{"n_head": 4, "head_dim": 64, "activation": "swiglu", "norm": "rmsnorm", "norm_eps": 1e-05, "rope_fraction": 1.0, "init_std_up": 0.0332, "beta1": 0.95, "grad_clip": 1.0, "final_lr_fraction": 0.1, "doc_mask": true, "steps": 3533}
Each number is 128 + 32 x the weight over its row's rms, rounded and kept within 0 to 255. Layers, rows and columns count from 0. The size above them is the row's rms in percent of the matrix's.

# layer 5 MLP down (transposed), 512x192, rms 0.175, rows 478-489, columns 0-191
size [ 86  99  93 100  96  89  96 101  99 102 103  99]
[[145  75 140 110 131 158  87 120 172 106 190  93 190 132  89 121 141 181 119 109 173 123 115  93  85  80 137 166 144  72 136 129 121 157 123 126 119 125 109 139  93  93 111 114 185 108  90  95  56 124  82 129 119  91 131 105 128 136  89  97  70 162 162  80 108 117 174 133 131 100 158  86 158 213  87 130  83  81 116  61 109 120 116 128 164 176 163 149  77 145 144 164 153 116 136 117 157  61 147 115 122 117 136 180  93 150  99 120 102 179 153 123  92 123 113 193 115 154 144 211 155 102 124 107 171 130 128 103 196 144 169  68 125 137 112 141 112 153  83 162  57 138 123 128 162 177 111 133 171 152 120 126  96 136 110 114 130 153 145 138 168 159 130 148  83 157  83 151 176 151 109 147  95  99 120 110 196 105  98 149 135 148 122  78 160 204 112 117 122 104 106 146]
 [122 138 123 139 157 207 119 139 111 135 129 135 234 127 123 130 126 144 105  99 150 157 141 167  55 134 105 126 156  93 132 160 162 106 118 155  46  83  70 131 143 112  52 133 127 177 168 146  83 150 143 101 147 140  44 166 161 133 165 139 140 111 120  84 178 117 128 128 152 117 131  82 150 117 197  73  65 145 101 182 123  99 127  83  98 101 137 131 184 102 135 116 185 104  81  98  80 124 165 123 104 145 130 156 105 131 114  99 140 117  75 159 131 160 205 144 130 123 128 155 124 124 144 126 124 161 142 109 183  93 177 150 166 139 138  94 157 124 136  92 115 148 111 148 125  97 114  62  90 101 125  85 162 126 123 100  78 142 155 100 183  95 154  84 143  97  85 144 143 110 179 104  94 143 126 171 102  96 145  63 149  98  82  65 101 117 124 156 147 104 150 147]
 [149 120 121 161 129 117 217 131 120 139 158 108  71  68 159 158  47 134 171 176 119 122 103 130 105 130 176  77 112 149 128 131 147 109  78  76 195  78 123 144 151 129 125 133 142  83 105 148 164 106 168 117 127 110 119  59 162 102  97 132  94 113 170 155 116 133 130 100  59  85 139  99 109 127 110 139 142  89 145 129  99  94 166 120 162 154  77 107 115 103 190 113 168 174 173 183 101 143 104 179 140  77  80 161 154 142 101 136 143  74 182 123 154 130 162  63  84  69 171 124 144  69 115 151 140 112 165 160 124 140 123 121 206 132 139 187  52 115 124 114 124 110 168  99 141 126 159 128 131 128 151 130 101 182 173 128  61 119 124 131 109 141 104 145 116  79 148 125 148 114  74 123 156 104  83 147 113 130 146  82 130 204 142 147 143 159 115 106 135 109 113 100]
 [138 160 143 141 114 109 107  80 172 168 125 144 183 128  81 165 149 130 110 114 154 130  93 162 207 133 228 139 142 108 146  92 105 108 146 151  83 152 150 174 134 134  62 134 132 113 138 153 201 175 130 122 153 169 178 118 179  63  71  91 140 103 132 139 141 119  88  92 129 113 155 146 122 183 106 153 120 124 147 110 163 144 149 115 113 138  88 155 104 113 140 114 133 133 158 149 102  91 153 150 153 111 141 101 193 127 170 174  84 157 101 138 160 144  76 169 128 143 159  77 125  94 145  98 123 120 126 139 142 113 163 164 128  91 145 160  64 185 113 124 165 184  95 154 177 211 152 125 123  76  65  88 148 120  53 123 106 114 107 127 136 123 111 124 133 166 134 149 102 173  94 142  89 145 138 177 169 112 126  73 127 123 107 108 142 193 140 107  83 134  43 136]
 [146 129 127 113 142 161  92 125  98 152 199 100 118  87 161 143 123 124 106 103 137  53  56 164  93 173 162 121 161 158 157 157 120 164  92 130 119 164 150 168 143  55 125  90 208 106 124 148 155 125 125 189 129 165 143 133  62  62 143 122 128 140  61 109 153 126 139 140 142 155 127 110 137  97 132 136 123 112 189 112 128  93 140  67 125 118 158 126 113 108  85 150 164 122 135 156  82 116  98  86 172 126 160 114  86 118 102 141 123  68 148 121 150 141 154  47 163 134 139 146  65 124 105 163 148 149  91 144 168  94 196 140 133  64 123  81 160 132 203 133 140 123 164 108 133 134 140  89 137  88 142 124 139 193 122 144  95 117 133 111 103  90 193  92  96 140 121 154 105 163 110 105 167  76  88 130 136 128 196 136 165 101 134 145 166  75  91 144 181 144 180 156]
 [125 122 107  55 106 127 139 110 166 132 185 154 149 197 119  96  65 139 109 150 159 139 149 155 123 162  99 113  93 147  89 136 104 116 189 117 194 105 128  94 136 135 143 118 121 196  53 121 211 136 118 151 102 132  91 125 148 147 165 156 122 113  93 115  64 102 124 142 144 101 177 114 216  73 133 122 171 172 105 119 119  86 117 140 146 133 146  64 112 124  87 131 125 147 150 121 135 132 168 176 152 102 146 167 169  25 156 131 115 136 147 120 112  78 164 146 160 167 133  91 192 158 163  55  92 139 105 127 139 121 146 157 120 152 166  90 141 142 110 110 158 125 113 144 134 117 123 155  87  93 114  96  88 114 140  86  96 112  66 168 127 141 117 165 141 240 128 161 146 118  92 128 136 127  90 121 118  98 175 163 112 138 120  87 155 126 164 101 160  93 123 107]
 [ 96 106 145 179 168  51 128 160 162 120 111 175 130  74 145 109 111  82 196 156  91 120 132  66  97 119 120  74 131  99 116  94 139 120 170 163 137 122 131  89 146 124 114  92 156 146 131 152 152 151  83  93  84 124 101 103 154 145 107 126  78 128 124 142  90 138 119 158  82 144   5 131 110 116 133  60 122 169 115 120 189 185 163  86  75  81 150 157 190 165 140 101 123  84 127 117  99 121 118 101 148 136 111  90 140 120 120 120 129 127 135 119 151 131  79 123 122 157 131 150 143 115 173 177  73 110  98 153  95 229 132 115 163  87  92 122 115  73  77  85 131 110 163 106 174 104 170  59 143 156 154 141 131 133 126 165 135 123 130 151 125 153  88 114 144 101  98 178 152  79 124 125 124 126  74 181 123 132 143 146 150 182 101 104  82 160 115 143 151  84 122 177]
 [127 144  90 112 141  79 139  97 114 128 114 110 117 144  99 137 145 176  44  96 147 143 142 123 108 144 155 150 123 185 112 155 114 175 148 134  78 126 150 143 126 147 225  94 117 121 160  88 188 142  54 154  78 134 159  71 122  92 138 162 104  43 142 124 160  93 137  97 142  97 125 157 125 143 159 107 174 134 124 109 113 154 105 133 133  86  91 144  60 117 136 124 174 105 121 135 163 118 143 149 135 152 139 107 116 105 110 110  87 124 144 148  67  90 128 134 138 178 120 124 120 108 114 129 153 133 147 154 149 129 140 122 159 144 149 139 147 112 100 141 110 106  78  70 157  92 182 169 124 144  69 114 238  86 139 119 134 163 154 172  91 107 178 106 177  96 115 172 135 199 155 101 113  95  70  90  90 129 172 173 130 192 157 171 134 170 125 148 142 146 110  39]
 [112 129 127  81 153  93 139 135 141 145 117  82  78 127 139  70 132 144 180  74 134 103 135 123 108 118 140 155 115 129 128 125 147 175 142 182 125 186  85 125 105 114 136 105  44  72 153  81 154 168 114 134 120 110 153 151 121 205 106 122 143 122 109 123 107  98 136 128 109 112 139 107 104 151 128 150 101 142 210  80  92 109 108 144 211 134 170 170 133 131 103 106 108 141  30 134 166 156 164 107 138 124  68 106 153 112 130  94  93 113  87 144  59 168 103 156 103 124  80 135  98 121 129 114 129 137 104 139 105 130 156 128 125 143 136 114 101 116 113  71 137 109  84 181  95 186 116  77  52 153 116 119 179 136  86 177 176 106 161 124  67  99 216 123 120  45 169 109 103 132 133 157 157  98  86 105 101 142 140 144 104 167 114  91 151 104 110 109 101 148  71 139]
 [105 129 102 121 122 163 174 178  79 140 100 107 124 167 174 145  93 140 123 111 107 106 109  95 122 129  58 131 126 190 147 161 191  96 142 125 120 108 134 172  37  95  95 175  88 110  95 167  84  84 160 130 142 153 132  64 145 156 154 126 113  80 130  77 145 145 123 108  96 111  81 159  67 145  65 183 156 148 149 151  41 107 127 133 132 149 107 144 119 162 132 133 233  97  79 121  90 111 132 183 153 159 168 151 126 152 108 106 100 113  69  88 147 134 118  86 116 140  74 105 132 184 100 209 171 116 164 118 108 141  91 128 157  72 133 169 188 116  97 146 133 138 125  97 135 163 130 129 110 148  86 110  87 172 134  87 130 123 171 149 156 130  88 148 125  92 109 127  76 165 160 176 108 129 171 124  85 123 163 150 101 129 137 122 110 133 160 132 147 106 128 123]
 [102 164 156 142 158 115  84  99 153 119 130 138 138 104 144 154  76 113 173  84 125 129 122 116 123 100  51  77 130 110 112 184 119 132  66  61 124 112 108 165 131  92  95 152 151 105 108  33 151 119  91 100 115 127 170 135 138 132 136 116 156 140  82  57 135 128 166 100 140 131 166  55 176 177 135 143  54 116 143 161 152 148 137 147 159  88  89 187 145  70 146 141 131 154 131 163 113  77 131 125 116 207  97 109 155 115 105 152  47 113 112 141 209 128 156 146  94 137 139 163 176 146 186 137 128 165 144  99  91 119 211 125  84 121 121 159 150 117 123 192 156 174 137 106 151 117 132 119 103 178 134 151 139  95  77  46 152 152  74  59 134 109  94 144 159 163 111 133 124 141 106 132 143 102 144 122 128 130  81 130 138 101 128 127 132 140 156 136 115 111 119 160]
 [131 169  87 162  69  80  88 130 123 176  75 129 151 133 143  96 159 195 147 110 114 154 151  86 150 131 138 165 158  89 141 130  78 119 190  98 109  85 127 131  98 148 157 124 119 123  89 130 179 125 148 122  97  93 103 133 148 132 114  89 151 157 103 169 125 107 117 198  94 164  60 193 149 189 134 122 100 138 176 127 126 107 118 101 135 142 137  67  92 149  91 117 144 159  74 122 118 160 180 151 162  96 171 116 176 155  54 121  93 104 112 125 201 136  82 160  98 124 123 165 110 132 108 168 136 143 156 103  66  95 177 175 128 158 115 114 113  95 179 107  59 147 144 135 138 121 116  97 149 147 141 130 175 140 166 127 153 130  99 115 136 137  88 181  86 122 119 151 186 137 155 119 166 139 193  58 145  49 165 131 162  81 138 135 124 183 122 114  85 135 116  96]]
# layer 5 MLP gate, 512x192, rms 0.181, rows 479-490, columns 0-191
size [101  94 102 100  86  94  99  96 111  99  93 107]
[[106 111 110 122 118  91 148 106 180 138  89 103  90  82 143 126 137 162  51  86 171 101 160  82 116  77 198 111  82 159 145 116 104 160 125 107 161 198 128 132 128 123 134  89  85  49 146 125 139 123 115 216  82 157 174 127 174 187 131 114  87 141 161 134 131 101 134 169  97 150 146 122  67  93 158  80 130  96 134 144 104 116  76 127 186 188 144 171 125 126 120 170  92 175  95 120 119 114 116 134 175 100 136 122 148 109 158 184 137 144 181  93 172 132  96  51 149 124 127  96 125 151 142 117 180 106 118 143 138  94  96 186 149 138 152 146 117 143 156 181 114  76 119 105 123 155 123 142 116  66  71  99  89  85 122 182  76 144 137 155 136 172 106  77 117 138 169 124 134 120 120  87 146 116 161 136 179 169  86 119  90 133 146 196 106 152 140 125 117 125 123 140]
 [ 59 141 135 104  89 175  97  99 196  96 107 123 141 133 124 142  79 141  81 134 159  98 157 205 132 121 112 182  75 110  45  81 115 101 208 116 136 124 158 141 129 163 111 101  93 163 140 124 157 100  63 150 159  80 115 167 148 124 161 159 125 112 138  97 156 102  77 157 161 115 117 170 114 137 142 134 125 138 198  96 115 105 135 167 134 125 164 143 142 193 121  82 145 106  87 143 168 117 208 124 115  86 102 143 131 110 107 178 142 117 115 113  86 193 134 157 144 151 111 129 126 141 129 108 167 121  64 105 156 147 145  98  89  85  73 172 114 140 134 135 100 148 147 125 161 134 129  81 121  69 116 119 152 114 107 120  65 173 132 126 134  98  90  98 152 134 122  95  88  97 148 139  72 126 142 152 127 164  91  76 104 153  95 177 146  89 100 104  57 145  47 120]
 [ 87 116 103 168  81 114 119 131 154  87 150 171 133 133 187 124 147 173 139 160 140 113  64  90  60  94 122 133 133  98  93 130 136 151 148 117 196  98 137  93 155 122 145 147 125  88 111 114  96 130 153 187 136  75 130 155 135 144 158 204 136 132 145 145 146 141 137  97  75 139  53 107 121 111 101 113 101 134 120 153  89 110 137 159 148 164  85 129 148 109  92 152 129  92  94 149 185 117 132 117 125 137 146 120  91 150  95 120 146  91 116 180  74 122 141  88 131 159  95 129 140 170 160 136 119  89 200  80 122 154 149 195 224 157 110  89 207  96 153 147  83  97 168  89 116 117 111 107 102 109 163 116  83 142 150 151 147 109 155  82 101  85  68 176 188 137 156  56 144  97 136 124 163 148 187 135  80 140 116 132  93 129 143 166  97 118 167 145 117  81 154  75]
 [118 164  82 136 103 182 120  83 154 125 135  94  95 100 143 164 155  58 104 147 100 129 123 133 123 112 105 149  99  94  90 129 158  92 167 118  49 150  99 163  82  45 148 118 128 125 160 186 136 124 141 138 155 211 166 151 106 129 136 118 180 158 126 168 191  61 126 151 145 123 120  77 151 166  95 170  82 149 160 153 154  66 129  67 155 137  99 135  40 128  93 108 174 110 160 117  78 155 106 154 152 132 181 152  93 125 120 184 113 138 135 124 130 116 174 111 126 137 139 106  86 126 172 165 120 126 118 111 198 148 131 104 165 117 168  93 115 140 114 133 135 108 170  96 181 169 123 139 128  93 172 172 139 151 173 190 120  70  92 118 118  95 199 126 174 120 107 135 163 148 154 138 142 138 105 152  89 124 113  83 114  78 120  96 188 146  95 138 127 153 129 154]
 [146 175 111 128 142 173  78 139 107 143 138 117 176 131 151 122 154 143 142 163 213  95 150 149 106 112 185 126 132 168 221 119 168  75  93 196 153 152 134 140  94 143 158 109 163 128 149  91  79 132 132  87 141 143 102  87 145 151  95 120 194 105 146  84 192 100 164 156 135  98 154 130 176 148 162 115 126 120 131 131 138 113 186 141  98 146 111 116 177 145  66 180  86 143 130  79  67 135  81  75 130 122 146 115 149 144  95 124 172 109 116 132 100 166 130 156 135  67 157 168 175 107  79  99 111 160 153 148 155 131 132  61 141  68  87 161  99 109 173 164 108 120 171 127 130 158 194 148  93 135  96 132 123  96  85 163 124 144 199 113  93 125  99 165 184 144 105 161 167  94  94 122 101 149 113 124 183 139 139 120 178 163  82 147 121 167 105 158 114 132 139 108]
 [122 127 176  82 181 121 123 157 133  85 140 115 150  78 128 151 155 126 197  91  97 204 132  76 137 134  76 137  89 137  85 139 167 127 141 132 152 132 174 137 155  89 118 170  96 110  83 139 144 144 149 122 117 149  99 118 127 111 160 124  52 109 133  86  65 149  45 118 138  92 126 145 153 125  67 128 188  76 141 134 121 197 160 153 110 129 145  96 196 118 145 142 191 136 105  55 128 113 163 182 141 177 151 146 102 144 158 148 126 140 124  65 145 107 136 138 121  63 132 134  98 130 152 152  95 135 151  53 157 138 134 133 119 179  94 154 119 133  94  96 113 119 152 161 103  86 139 151 157 120 106  63 160 148 152 161 126 119 102 107 127 163  55  79 166 139 164 101 131 133 106 163  84 122 130 157 101  99 126 182 108 178 144 140  66  97 144 144 168 189 101  91]
 [ 58 132 158 127 167 120  91 102 128  71  94 108 124 143 175 184 136 109 127  81  95  85 151 207 147 118 131 122 184  70 135 146 192 112 151 139 152 130 127 147 174 106  74 109  74 154  73 110 131 100  94 162 109 147 126 143 105 114  64  85 148 188 120 139 176  92  90 148 106 135 111 123 138 161 103 105 220 163 143 146 122 113 124  69 168 160 144  87 127 159 170 109 136  81 219 172 105 158 103 146  95 143 121 134 153  88 101  86 166 100 132 134 140 113 108 131 190 112 181 118 116 167 141  92  96 113  99 172 175 113 134 157 103 151 125 100 122 151  96 139 123  95  90 147 107 136  99 130 151 113 149  72 114 135 130 178 177 101 112 137 170 106  76 142 136 160 118 158 140 104  82 160  90 114 110 130 139  73  89 146 149 124 214  98 122  79 154 119 181 144 145 127]
 [ 96 147  98 175 103 132 157 160  90 112  95 121 134 146 149 161 172 131  96 148 161 143 105 137 159 131 119  85 125  89 113 164  91  93 166 149 160 117 150 136 150 118 164 158 151 151 106 134 125 152 137  73 146 197 182 120 197  81 159 183  97 129 108 159 116 103  65  88 124 148 131 163 165  94 112 152 178 159 146 142  93 171 155 116 149 165  89 178 131 146  82 143 135 103 174 142 137 165 138  98  67 157 166 123 134 193 134 185 119 137  92 128  98 154  46 106  50 130 142 140 152 164 114 125 144 105 107  50 154 164 174  89 131 110 116  93 147 132 165 132 149 118  82 137 170 148 106 132 138 152 181 208 141 146 114 159  73 134  73 159 169  78 177 136 111 169  86 158 114  86 138 149  94 143 172 152 127 112 111  75 170 182  88 125 122 134 108 151 115 129 132  64]
 [109 128 168 154  56 130 159 132 110 169 127 138  75 154 108 101 140 151 128 110 161 136  80 106  89 142 117 168 144 214 132 134 124 105  82 193 120 159 137 182  88 117  91 142  96 114  93 134 136 109 140 156 170 163 125  85 188 117 160 112 137  92 194 148 141 106 135  96 120  72  82 134 123 100  87 158 193 138 182 163 126 133 135  96 153 157 161 137 124 139 142 149 206 135 126 106  89  91  91 156 163 165 129 113 147  97 167 130 106 120  82 156 154 152  48  96  89 161 123 137  85 117 121 151 128 126 166  88 115 167  65  97 144 120 114 193 174 116  97 121 194 123 125 126 145 177 154 130 119 140 120 127  54 138 109 129 157 172 128  99 177 146  40 120 103 131 126 120 171  80 160 147 112 140 130 150  82 102 179 147 124  91 166 170 110 161 163 169 125 103  85  75]
 [129  71  87 131 142 194 169 172 116 108 157 127 137 118 132 124 202 147 108 112 152 128  50  80  86  87 116 144 155 100 154 174 200 118  99 113 160 145 141  64 177 166  70  90 112 130 174 158 119 112 170 142  90 140 207 149 169 159 122 116 105 144 138 115 116 140 119 156 172 163 136 159 111 176 171 121 108 137 148 119 142  92 102 125 169 151  91 125 115 146 132 127 157 113 157 147 109 142 168 107  77 138 228 124 145 138 114 179 195 124  80 122 107  95  89 103  98 138 105 149 140 117  91 114 158 115 159 171 174 149 153 155  88 112 138  42 107 135 123 119 150 136 147 118 172 143 135  86 173 100 155 165 109 148  75 127 154 105 153 152 100  79  94 121  72 204 156 155 153 143  86 128 103 142 142 114 113 157  98 157  94 148 146 180 167 186 130 110 108 145 118 178]
 [156 130 115 133  87 124 215  89 104  55  20 173 164 120 146 112 114 100  84 136 132 157 143 113 143 162 102 157 161 113 187 160 114  95 128  72 160 126 123 120 140  62 136 111 141 106 127 129 168 112  82 157 121 122  30 134 149 109 141 165 127 109  81  62 121 167 129 124 112 161 142 155 145  63 111 100 118  71 146 109 139 110 100 103 133 100 110  99 133 114  89 116 106 102  83  95 216 117 146 172  61 134 159 108 112 155 129 104 114  96 137 108 134 126 107 163 110 121 113 153  84 131 110 158  90 224 126  89 180 136 183 113 146 138 129 109 141  79 155 133 136  57 135 105 128 167  79 121  86 138 184 155  84 118  97  79 120 129 166  89 131 154 102 133 107 175 132 171 118 145 151  91 160 111 174 108 121 107 129 108 136 157 111 130 124  74 167  95 131 152 130 110]
 [116  59 112 122  69 135 138  67 119 182  79 112 134 138 123 145 112 130 162  99 110 113 130  58 177 123  12  84 149  98  94 106  91 172 118 112 109 129 210 136 102  96 164 145 152 162 142 195 137  87 145  81 106 147  63 172 140 191 118  87 117 100 144 107 152 146 120 159  72 152 135 129 117  99 110  83 127 136 188 177 139 169 127 112 156 132 126 136 109 125 138 144 125 103 143  76  82  94 155 213  98 147 138  73 152 172  79 140 122 108 144 189 130 118 140 131  90  92 132 140 148 126 126 184 160 133 159 122 130 165 178 139  82 140 151 123 160 103 149 103 153 125 128 140  95 161 156 193 108 110 134 143 118  74 106  87 144  75 163 154 179 180 162 157 133 173 107 113 172 136 122 142 154 166 137  77 142 156 132 158 123  97 130  88 155 145 111 125 112 130 115 175]]
# layer 5 MLP up, 512x192, rms 0.185, rows 479-490, columns 0-191
size [ 94  96 102  96  89  94 102 103  98 100  97 107]
[[151 139 100 101 182 159 116  98 121 141 102 156 120 129 121  95 145 153 123 116  79 167 141 157 236 139 152 150 121 140 171 135 103 110 116 116 170 105 129 150 110 147  44  61 147 158 109 119 112  83 127 154 132 167 149 149 142 134 150 155 131 185 109  86 167 142  89 149 125 127 152 168 132 146 140 108 120 108 169  83  82 135 157 124 155 139 148 130 118 167 149 183  13 180 118 139 127 102 112 100 176  90 107 228 154 162 128 130 118 163  97  73 164  84  84 106 102 122 105 139 145 113 111 137 120  94 151 147 127 176 107 176  87 104 156 162 147 136 148 171 100 115 109 115 129  73 141 108 100 185 145 167 145 105 102 165 172 139 137 167 118 124 152 137 155 101 143 130 128 137 162  60 147 119 114 119 165  73  70 153 209  78 184 188 114 164 151 113 156 124 144 131]
 [ 49 145 106 136 124 120 127  97 138  96 117 141 107 185 131 117 116 143 143 107 124  84 110 141 138 127 122 152  70 182 122 113  77 126 100 150 123  92  95  83  82 133 205  70  64 142 130 148 147 135 131 165 108 125  96 133 159 115  97  99 188 120 140 125 164 169  95 153 127 171 133 114 144 174 180  93  92 101  87 117 112 158 159 144 166 128 184 195 169 103 138 127 152 167 141  91 118 179  92 158 177 146 135  97 185 141 148  85 108  79 220 110 114 165 149 120 117 100 131 124 179 123 163  91 158 151 130 114 105  92 108  83 160 134 103 174 165 153 109 190  89 108 130 104 128 135 133  92  49 134 135  86  98 177 173  95 108 148 119 153 123 184 112 131 157 141  53  92 143 119 118 100 146 132 143 110 161 127  64 120 185  88  89 157 193 109 129 148 179 142 140 131]
 [ 69 132 127 164 146 145  98 100  98 134 117 114 126 119  96 157  94  68 148  69 152  80 171 101 114 123  81 106 139 136 141 127 155  73  83 162  89 220 133 124 109 153 132 107 124 121 115 162 127 114 139 141 119 107 176  69 133 146  87 133 125  82 122 146  84  85 149 123 140 115 156 135 191 117  84 153 130 148 152 153  64 102 118 144 115 106  82  70 181  85 131 100 149  93 159 136 116 119 101 180 148  94  86 141 163 118 119 132 156 160 157 124 135 155 116  91 173 116 183 148 123  72 193 150 135 161  61 132 121 128  86  64 136 152 133 131 102 122  67 130 118 125 151 185 146 164 158  98 153  92 130 162 145 148 113 165 208 177 156 102 123 122 142 117 153  92 168 141 158 165 105  71 161  95 127  84 109  57 181 141 169 143 148 124 122 176 155 141 223 115 115  99]
 [140 123 212  91 149  98 114 179 113 137  99  90  92  56 155 149 154 161 134  86 135  82 124 123 159 137 185 100 172 128 148 184 135 125 140  77 135  45 118 130 164 151 114 116 192 118 108 118 166 124 131  87 130 122 160 125  94 125 134 144  71 151  71 123 124  95 104 176 126 155 138 121 166  96 155 144 110  97 155 120 116  76 160 126 111 118 176 131 135 116  66  92 136 109 101 107 118  98 158 120 163  91 138 122 116 117  87  92 169  72 107 122 129  95 120 116 108  96 214 125 128 131 121 154 129 109 137 179 140 149 152 115 131 118 104 147 189 111 197 102 122 100 147 172  96 199 137  85  86 129 160 116  66 140 108 108 131 141 101 119 112 141 145  83 186 125 125 140  83  89 118 113 171 126 139 136  61 127 206 127  61  93 162 153 170 103 136 126 198 211 121 158]
 [139 112 126 117 140  78 158 117 128 155  93 149 129 102 117 172 149 178  89 104 106 148 132 144 122  85  93 125 114 122 108 190 208 121 139 143  41  73  88 133 145  35 130 165 187 109 118 149  88 112 115 111 158  71 140 110  87 110 107  96 128 167 151 152 147 106 128 120 128 150 190 123  91 149 108 164  75 130 133 137 130 146 102  66 169 158 109 109  96 104 139 129  99 145 100 175 113 157 148 103 106 125  71 133  94 183 175  89 129  97 135 150  87 133  93 183 128 120 122 186 116 115 148 204 146 120  96 118 131 119  97  70 150 110 141  15  92 101 195 226 163  65 108 122 144 129 122 130 124 130 162 105 163 166 159 137 129 129 157 151 106 143 139 143 126 127 127  86  89 132  91 132 170 108 165 122 104 138 186 105 118  95 170 152 124 153 154  85 133 135 148 146]
 [117 131 198 151 143  98 133 154 181  90 157 117  70  84  84 144 106 143 190 156  59 101 124 147  95 115 107 120 179 122 154 157 164 105 134 117 107 185 130 100 100 138 130 122 131 154 144  89 158  83 179 110 127 150 118 113  87  90 155 109 102 155 118 104 101 143 121  85 121  86  88 143 109 176 114 122 110 112 124 145 197 145 144  97  98  94 170 172 148 136 113  99 150  69  90 163 136 121 136 145  85 169 114  99 128 160 120 128 132 163 116 112 156 161 149 168 161 144 122 100  91 116 179 118 135 119 115 133 135 166 103 150 174 102 130  85 157 141 129  78 109  47  66 112 246 148 121  56 141 211 163 125 116 156  75 110 202 131 125 133  99 143 118  95 151  94 164 143 160 105 124 107 139 108 135 151 180 150 123 108 106 170  54 193 106  91 133 156 149 127  96 113]
 [110 171  98 118 144 111  67 140 230 145 183 162  80 179 150 151 132 123 150  74  94  99 141 137 191 163 109 129 102  62 157 112  96 132 132 144 116 109 159 149 152 126 162 106 144 126  76 173 136 162 202 127 143 130  84  96 175 134 152  94 122  71 165 114 133 136 132 117 114 180 134  67  76 144 194  90 166 108 121 145 135 158 181  80 162 133 196 127 123 152 111  98  96 129  88 108 108 118 127  92 137 111  93  81  88 154 177 177 129  91 157 127  93 110 132  89 128 136 131 145  83  89 141 103 134 160 125 106 104 158  79 163  55 125 168 200 128 123 178  61  85 148 130 150 140 162 131  74 140 177  94 138 106  85 160 138 124 134 179 131 175 124 125 137 102 157  89 174 129 112 141 153  85 128 139 137 113 138  97 104 158  99 168 123 107 157  96 103 157 127 159  88]
 [147 130 163 120 162 127 128  93 144 122 151  98 116  99 160  86 130 140 144 137 125 105 117 138 103  63 129 156 170  61 144 164 152 109 122 140  98 121  33  66 110  87 139 153 112  53 201 121 116 144 172 109 103 155 130  84 159 134  90 131 158 124 125  79  78 156 129 148 108 183 149  97 154 103 152 126 111 135 173 102  80 107 106 129 199 136  83 130 132  80  95 102 114 132  86 116 108 109 171 142 182 147  78 163 143  94 121 120  84 152 120 139  89 137 131 104  97  99 106 146  89 117 124 117 148  87 110  99 123 143 119 122 140 126 140 112  98 137 117  45 106 131  98 172  97 172 121 166 112 134 119 115 199 112 151 226 123 110 171  91 110 115 106 129 105 123 182 136  82 116 123 104  56 144  74 120 141 112 141 139  94 181 202 115 172  81  42 150 170 139  85 120]
 [126 141 146 162  64  85 160  96 116 165 133 169 161 118 177 117 139 116 130 157 160 126 142 166  39 141  72 103 139 141 107 102 122 109 120 128  85  72 139 115 150 116 111 179 116 151 165 164 108 161 127  85 130  89  73 101 143 172 123  95 141 133 166 146 100 132 101 142 187 108  88 115 105 115 120  62 111 163 128  89 145 138 102 166 187 117 108 133 112 142  96  79  97  70 173 185 129  88  91 105  98 176  85 116 105 135 143 194 135 116  62 121 125 133 141 133 101 127 122  95 107 122 131 131 122  59 163 127 135  84 141 124  91 179 115 192 115 105 192  85 129  93 172 121 118  88 147 120 101 101 180 158 122  91  83 158 164 158 101 136 178 156 176 174  82 146 126 137 168  83 117 108  78 160 137 127 145 125 155 168  93  90 162 126 100 202 192 116 111  93 140  77]
 [107  98 140 126 123 133  76 126 165 158 185 138  84 144 144  71  88 129  99 132 188 171 156 167 133 142 178 102 135 143 110 108 136 116  61 155 148 101 117 181 117 100 205 131 121 157 161 113 167 107  98 116  86 111 177 179 125 147 130 111 141 126 106 139 134 142 161 147 231 173 182  81 108 156 112  82  71  80 103 103 137 140 151 123 127  94  84  91 141 147 131 132 140 161 109 177 103 107 132 140 139 150  85 162 113 179 100 116 179 148  64 178 104 140  78 115 156 138 201 130  96 107 176 129 126 123 115  80 115 177 134  33  89  78 138 142 116 125 112 130 143 157 104 107 107 111 135 120 154 112 110 140 150  72 133 107 108 106 149 121 121 121  88 148 106 119  96 109 118 107 119 120 138 113 126 113 106 180 188 113 132 155  38  52  71 160  62 157 116 131 138 129]
 [176 163  93  81 133 116 123 127  74 133 111 172 149 146 161 166 119  80 117 169  99 151  95 124  75  81  94 180 146 146 146 122 168  61 120 114 101 148  98 133 167 175 104 133 198 103 105 186 117 108 163 102  38 135 121 105 110 169 115 118 134 134 107 153 108 158 134 172 135 197 133 108 160 140 100 143 153 152 133 101 124  89 102 169  86  86 113  67  94 102 156 156 124 128 138 115 109 114 186 180  91 104 130 104 132 157  86 164  83 100 130 125 142 150 136  63 117 112  68 146 115 190 160 192 138 117 117 121 129  92 120  74 145 171  22 137  92 136 127 146 139  99 132 128 207 104 153 167 160 136 109 167  91 129 170 103 132 117 146 135 107 134 136 162 104 100 163 151 165 120 136 148  82 114 121 134 124  55 162 124 104 145 123 140 138 143  61  60 120 112 125  80]
 [ 50 149 155 139  92  90 135 126 125 127 100 152  94 142  91 162 165 145 142 130 111 147 103 137 144 146 135 112 115 136 126  74 103 150 120 118 155 124 143  95 143 116 124  91 187 143 121  92 157 118 120 117 136 146 119 140 101  89 131 101  99 159 199 159 173  79 140 143 147 106 174 188 157 220 137 147 134  98  79 114 174 151 172 130 111 141 136  81  93 198 125 116 151 134 141 140 133 109  86 112 149 106 153  77  74 101  98 119 178 134 151 160 186 150  96 132 151 128 132 118  94  12 226 111 128 150 115 101 146 143  87 110 171 177 121  68 167 117 150 124 141 140 138 117 117 192  70 131 155 125 121 142  99 181 118 135 129 119  85 134 126  69 148 189 151 145 108 151 179  61 147  97 121 152 171  88  89 116 131 115 113  70 164 199 134 144 113  91 127 173 128 106]]